config.yaml
n_layer: 15
d_model: 64
n_head: 2
n_kv_head: 2
head_dim: 32
d_mlp: 320
vocab_size: 858
activation: "squared_relu"
norm: "rmsnorm"
norm_place: "pre"
norm_eps: 1e-06
positions: "rope"
rope_base: 545000.0
rope_fraction: 0.5
qk_norm: true
attn_scale: 0.177
bias: "all"
tie_embeddings: "early"
parallel_block: false
extras: ["local attention windows", "shifted keys", "value residuals"]
init: "uniform"
init_std_qkv: 0.0778
init_std_o: 0.0778
init_std_up: 0.0778
init_std_down: 0.0
optimizer: "muon_variant"
lr: 0.00542
lr_mult_up: 0.826
beta1: 0.95
lr_head: 0.00864
grad_clip: 0.5
warmup_steps: 81
schedule: "wsd"
decay_fraction: 0.821
decay_shape: "linear"
final_lr_fraction: 0.0
batch_tokens: 16384
seq_len: 1024
doc_mask: true
train_tokens: 117100000
steps: 7148
dataset: "wikipedia_en"
Each number is 500 + 40 x the weight over the matrix's rms, rounded and kept within 0 to 999. Layers, rows and columns count from 0. Numbers have three digits each.

# layer 12 MLP down (transposed), 320x64, rms 0.314, rows 127-176, columns 0-63
481539545455470487513521454474518481505446500522508462525483505532508491505496460495479513480501507495508476464511438484542505536482450572534460472463487541463472499528543518465528513525568561
481499446502424525516535562520531487503478544569509526542516473533620433591472427498512539580531504487432488552474566518493472457479523520457526508479397467587455538392519494484486480520523477
514511494510451484507518454444550557506549452461483501510480466593490535548504535453463477505555467492489485513565454505434500468538609544460500486501503438532472467538474484482517494537494441
512498478513535539571462472414512520543538496481490504508509510514526546511544524506496568536539486493422504517504437480513459497493484521515593549527458481502465515494491379536563487422533569
469568497465503460489554534480467477427536496566439525544455543556456513531543537520539520439552500611447525496492507523474457524507466513462472476495445475538553507547486417488465456528462476
534526521493493480555529459495504552444464461550453561488537545435478449564503481562495498521491495489513482511457644474557430479548512579479535521464508482511479494525502552536479502534548484
459462475563549489510517489517522568474537521500497512559475448518515561501497444495466466487519478544538429471502495471410531494480446542541475408569528423506473506529508445449521539485427541
410588546502439574557497456500546401507494511473485536547435543473505470531514489476525561580527520465503501509511462481469468517512442538440415500532522493480458547478521508499512562541504521
474479481516464527469490524584524479561467511557527513469550548454556462506499508585508495565431520558523548505514511488496492513527491554521475501537506502437480469475513441449504496537495491
522426514497450505519515458536482534509507461530513465503514505453574572552475506521513524498520544570453535465496512474498541473433526524562452563506481490504522490486533481438519476438441499
544505565536434461510433503472480469449477481480485462508540518516447529550476564503461482485510530458518471532470439455448494532538490580485510380468560558530496495424508469478525507497446572
448500480455467509504516510517511517456506452512516440460481460469399413472494511508515423500510544552521461494528534538472508468484498555479472486558501560492505570493449504505552453562494441
464506477523529488428503497469503486504470556481474504491549505526491509452550508537592495501472507460538483471467600488471429504533512482562444521481497539512475553450496543527414546559476544
502529530499486436482401484507429476577434437501520503542541446537509545492524462462454514483483454479451481406479547475458523504575489520465495518499527486475541487506450481421427466486513500
520488559521561459479562563495526425510486470526513523519503435524495541512539559522482514503561455601515548457495551457524511464468551524525407462492457426535493494481453466434500464533444529
567508549494479518454509463576511494486564482437553475538510483497480442506505505562563498483472497459461474519465541460450522436490537399563421527432495460465522441538526539543511486438456492
489535541522541488506524521525487458453445492427508516481540500494515522539464486541517460430458491434441560474450496481508517411523539392502461482617523451520486524458569574551556494503507514
432490523621468484572472449521468436533483461449473451426471507560540510518501480543529478521461500495510509512463484464568508518485485543394514529483488509505520476428499515516460512519527428
493501509498468580489468500488498508447537491476555550576561517463527523587548480492608434560540478417521492449515522503501520518552539516481482430565463465517582495463501592498539480493485459
504376484484472502476540509496533562518482470568550558513509565430502559574544548531493518527444521583521496511516505494489555533496458622540480494526528519535529501520475498480546429513542503
493499465488466506512465536439470452505535517553503513497471523503438546577536483469501504513504532550457447565469578498523488534481468588502517448541518580496528543483488494458530496484534486
497532504554570522509503516550462514494522502520483532482523448515518453468461533533549521454487509436490511468530534600543481455538464567519558440528455507545458567453526470518518464541484582
493534527470428600500538534434591453513496513494534494538528387455438473427470499560509509482491505474407516531529507481504623533475561498484558433557528527515472497504464549502460453535505482
455527478517523490471566473485457448440519526464635432469542520520469511506506541464530532592456508463546510506508445410511552507508497492463535508555518499497527567470510514521451457480532472
466537607521478497501534517461435492449534432560524478470492453528537454522478530485469521526496489526488473507512450511506555536481588563486541491519463471503509474517515571515564441520521562
461436498487527569444531521543519501431559493482534461475489583556501543472510500533469613481524449650512496457466493439525493445443505405496472552445541506530481507450513476552512526494577546
464500498512568447497542462485477526606477536528544474498442528484548525487566449478520434511564492547549509568494532538504448530489476545478549470503453486537522502579474511566491588473492477
447526472550483511498533546446539546524545483508433508519510431505529498611520510484405559446518545546548416441450524536495457511463444480454487533527442442507520491504456570533476525539476559
572520493475515491482512541561495439553491555555504526507402483414509575413522503479484593438482456440459520514510544480449499418573454542553497511507541509508530606454495525419486495525512531
458465533506527522467557426432492448472487487548567506501530462485517520519564520457526554528483539502538539497502514440506450549467488544445495484459496494540539512498465468605495448571491571
420535552521534499517532545456399537542492642477498521461454520466558528483466555502534484517470448446438498523462493520474489518513411495489509492525419481525501525533443534514528525520498473
526490487469535556554441526507518512533486489520487548448486496484551563518494509536450546536499444440492457513517494424476599487534529530578499539476503464489448453497523538572462526475507499
527466473517529536476479492501480516581468506534494519496480431531497453425594514468553500511518541508579470516561451554482493505522464412581560432536480479500535511498443497521459473452521506
581538475458464536524528488485563494455490549515459532477445440490486545443502569498497531521514529562480521482512481569507510506537531491498484477426502520481485469516445489548518416572456507
533554520512567461518524519437461469488480437490533548488516443493511492481480501568471454558499487435515500538540499469455511590459595513507568546507504491461524445553511527542482521464501540
509502484481526516497464495548548455481449477457466463571511544514451490435468507470506539522516545547497447510449505479512550552495518461543542383546553503439501475509504509512457438511443522
442507496534468487488485490534489459498492466503523458484476437504462486395447437480527516515499512529472526475444509414525515505475528583442477476449528479478557479544515544485456496573519501
493504479520596456557499559454432472454519516556501527467551470468503409456533495522491416435487489429483462442528485572458442519472510483500483557494491485474519536497594491450507483455406533
607468513535471529490526469540531442477462491521467503553475465537420480496531523469432506400443482575458446464468480453528504547506588439470544523506533478484454586458490476492571498465460417
506534537528482581474526520496452535465472472522418525490480499467549374485506459541525545475529490487557528498485438560441448497575561521542546491494454430481543476527551509548563542564516532
552496511449490464507476510501552484552489568547474512449520432549507467493526513443549498468513486411462562485498593478495553463559532464448502517491512539411417468524447514439502448468499496
442462493535461503446555521618515482464525474510467450534488507455501483492508533514562535441523553577436473498554479482514520476506480534519450487494499491526538548478470430545550544517512491
483477510530492430486535438518527485476512517544424502480490505484409443435575542464417433520513529572442496521514526528478503533542423508560430482514458472457515420521530502442535463579479486
413423512496445452534474537486496532512497445483430494506510436525450531499460507509528445468500521426489418465545546516543523544525444404516452470542502502495552503556421482528482510534488491
439502509492483456523505485501459482468498529505498492474472493551543511507487478455479506507436550537510483490479522489480544568446439447503509511423400500527544482533507570436445455448569537
520479585544472522517509511482423559461480553497398485417534523435539534488483542530534471481484483570496454498478494459536527494563490515491489573488464436477508489466524482506531476454489510
551547456493589539585551448462503545504556535527533537495505583544524576403490541524488527565496537460522475507430477515482496471480578515538503465495481494495439533595527475440488494526491488
454401539458485551460535543498511469519471479556484567524557535446514488522543484431467495497547559465517459523516494465539522517537480641476478440472529435448497518459522503517507494496476474
496506449490482566492545515408568450467527583473489462501503557539492447459467505482499502527458548470479536493511566529526548467514454454458534555557409531525505478467486520510544507557460551
493501546427489500523538511443557573431484457477554554499478498441470532508504477435469548555520460524575589543495499620496463493492546571541485500478515509464519500534464480568549548556582545
# layer 12 MLP up, 320x64, rms 0.261, rows 128-177, columns 0-63
466486516584505488503490496503487442449457493482526555420504419562525587522450464540493532552588485478459411474528534439419509469585526452536530434562489488523584492520439527563510510519480509
507556491549530566464452522511629576530510546470448480503496489473487478476446509532504481518505506522423512460413465490494507482520499494497532508462496533531469462462537512517542519500482478
460465509502521464516565475531462501480539416436472470489460470538583458555505413503520485524443493454492483512485474508488468474536453525492514518514485452497513570550450541495623495501514451
501500482509465498424451535450468522521512473512561453521553433512532544563543475551543433505545453501509416478524457482460512512559497456430548541471549498475493482511474488489538495488519478
532518473403509527482509544529520485470496508495515509470481492449501493490531559470534514449557508523529438456469433539472525486466494436568462476493441501474537525518528452506514504547393508
503484455485523419550513512494481471521463465462488543512515494426627502503511500536585486488522517480523519544565449507466516586460522521500506466415529553429483520537496499509458516479512537
540459554510520384491498432487491481491528496488498507471494457461544479461554516571538552540503448543479510462536555512483572499465456534471516518391503518494456525514471453530496571551499492
476485438570464512496476545502525444492493469514456547524484496472581556473496510475483468452538488475512513527446445509449495442483511456492516453504467497444517572522480514454465515524516454
511493550504487474530522516473546433474504441580434495533491500488526530540501489497583467480538541528468488503429482438519472518509489484487483432461479508482473592513433475496425542506498469
483489487486512494539479448492489495517398419490516560505528442547478470526451535403498504478497468511439511477451503422531518529566533449484552526449571499498569507495566501457487481449487549
501522552512546498504469439562526461511483508491464540492494546516422564482448478507527526531475496514524509458478514481465468485565552542527538513425539470510528454449483525503506524495516449
436505467557485562481492508511480446512499478463414486481453568467476490487476572524521427460445510522480496475504499460526433465488550492509508458553488482428456521463426515469454510531530444
513511466527464471580447501477472417479509471552534508439488516541568538468486503549520481452518551457403503479512510552420506534416475537542536487479472486449557490575506547511502491514465545
541509507479445536553538438504531507467425583485495566455474462551472508600535458574504521486478485449476491472514467533508523509529491474508533571475480493513436523480514532507488461486437426
498471431459532433504502487532501508508532439600490508448499508567555513589518528507503514551537515494434553563544510436481457458539531428527602569503538488512515484470486543572538512463522441
452492457504512488487490486448478513552560544447483515535435437529416548520531472501516511449481497561507419469540507537543446493513512466505497505505479472473557432572525533480506424462424531
489499512489455455525504527478482530469414476476481511516513464537487500457513511435501551517412496530605558448512462544525528408525500545549536458465463518475521480513464532510525560527440511
476440408537522478463511513535470507480458487423422536537489511463445474541466495455571487548471497500495528468512479415556462423512421448519507491513545572550500475434427486570465480531513476
506551434471492534456524503555427477515484471526519564497476598543496527497474562527520532449372507499572534519499532507521571511476487591456474423550533574477571525548448612515492477497450512
522520498518511536513464514449471497478469499495544488394484534518509495548417483549498489506491442470489439447525513488590473475416444505521593538500494510505512490492538469495495511464523549
508517515519480519391484487484544467474564487538512544536542515600532484520478459479491540422454510540498542426422544444527483405425485499493514502486454535493431493471509501529474526492522491
525571409520455476544486523540510450497585524477475514430475556566561429456512471478552501439511503489533556495483546466483562514505419382500486466562471557502530528477474507454530622528445543
489504499441423448496542509509541534470434528489461472479447545483536559570359539424508518520482521506548471485520484522498518530466483517497535530540549538503410572552554493495486455498509522
445450514536525478490525467476468492468522546377518518439451446508513496540548494450527424460523476510516483452483513539500449527504470512562479515541465474556488511583486493408533492507504533
505416438430525485509527532449516382478458524507396509536431442524478548597508520563432478428439504554496490540540535482550413501530454466541519467515482544485523565504478520494585518480497491
524428488456484551413481555518542451463551468477487526454523501493495511566462494487543542516449528609468473496529534473498516527517480500470471571480466499524488495478525428479504464511568555
536499494492527550458561539483412531427482419415465464497534492416510528525489485565548576527487500475475493495453484510552475575527536468529512520481480554500403431510463507496497464484440539
423521582549512550502509537492563576450407513479487481508445485465500563507555476528510427493506485575626573501468398496467491486448494500443570512445498594512467488453519532488496540517462549
483522522520535564512475508476503511504460524500445528537466479451493394503554533529588566450487500492500505491440422486487563485511488469520597476532494535516492524521558480466484488548483525
560518481448501504514466391525506481464506449558514523500398503457573514484437525485542480499553525520444486496504475529471552413484540467577484555499503525481448498505501481586493448514465470
431541524542515469501508480534411515473526490493449469548539465535492439542446451537561472512527575478505503479486478541495480509419452574475510507475449537506527449522488520435552511555443443
496528504567440533495489458556507463485476466481472503505439483544520512543426502494481524488549561441489470541559538436484512436461489479558560472515449504524566530536412469516483467544558540
479491537443430494426506524494518589521489507582409497466509488518552497526498493554534554505476507514462471520489539485471490484456406526497491543471483436503579486516464533524478458514492490
496528488469474490522534525460515508514528529509497484534464529541547514521527521488490570461517462484478534529479492521470469443481437368515496441507551590506513480545522481547500475538557517
505515569515498481482497516436450543487537541456565530437508470473527562491506443542513451456521473515505501495560502512482504484510498523511482579503497487551548514490492516482517507488566479
485465549549465466526549581519507493501564520521472512539462471527499512476528538449537539495468500524419469544452438500572473451496482471459508478442497507483456528515533480541522439532501553
545468512488372515485553528559478500540472421540506516507449457461507534521545541510560445506546468492541572457504462563473492509433523496491520449470527483436502440498489487587456490522568445
516492550587563538523489532565486515456553539501547542520473507569398542472474492482509508470429494498439489501531426470575512471443562469508448535456488517492587517460494538507499554455446475
513527506461500543468473437493551472498425481479498453465426470490520514510480475521469444522497544472451465402557395461582546546513447472458546568523539540528515582498524431499494476527450528
524488568493425449508540480577602478553558420523555503431426469527535503478560501522474497486506450549507426453473505481505495486456474492471505478558484462450498543539439465499527529521524535
519544505478486464569497486536463552562483513509460569486550435602472497509466440564548442557490522505426530457469502527525508478523458572527507489506493487495536438443448513525534495506444527
506531477494520549477493493460472519529529417477531499447495470562480563557530558566485459513468518531533490558475495415554516569549545476527510518476532451548486609503433487399507478548539446
546523464444492516474565438575607491538516523527490541435437517520504559498486509452465472439514427525486531524499511520415470425496456522504524520512453519500509520553590510510486470521482478
556514542548536509513435469496516515587493548439478552507446513468523481454504512502503421498472493515478505456445532513479595577505482508547519493481503475468525494521562475504494540528537459
498468508412519506471536486560544480405489520502484501441484514515466456505528542518544488547546490554528474498441391503516534574539472478582470481496447448460478527535526534505451494512497517
425548514481523520492500452506564512536565509565468499495466521532470488552483510594511473518486550541498473481592466568477528497532427554429436580421517502467582547494507552518530479543476504
485464512494570440467504556455457475534504483586426529519435527514561540439445538522553385487492500479583467449457525479530498465448522455498582446429500454511487547507515509531537454511474485
515546535478481445509495469518489522487486489481490519419474508418514538498498572515556527490545519501508495432497536417541516493458476510517471476502550513540416571568445399499533452462505513
501507482532512527455520515531533493457517515471503425568565497506452501445502523535499529502571563498518558463517466452517464579531458476521625545500439553512550463498564563541500534448529450
483520523517547490547477534483554528487559570561588493530481474458485504548487431530530571436452559492497550465496489466533541515418502413514487476471553430488556519449504564603523493556549506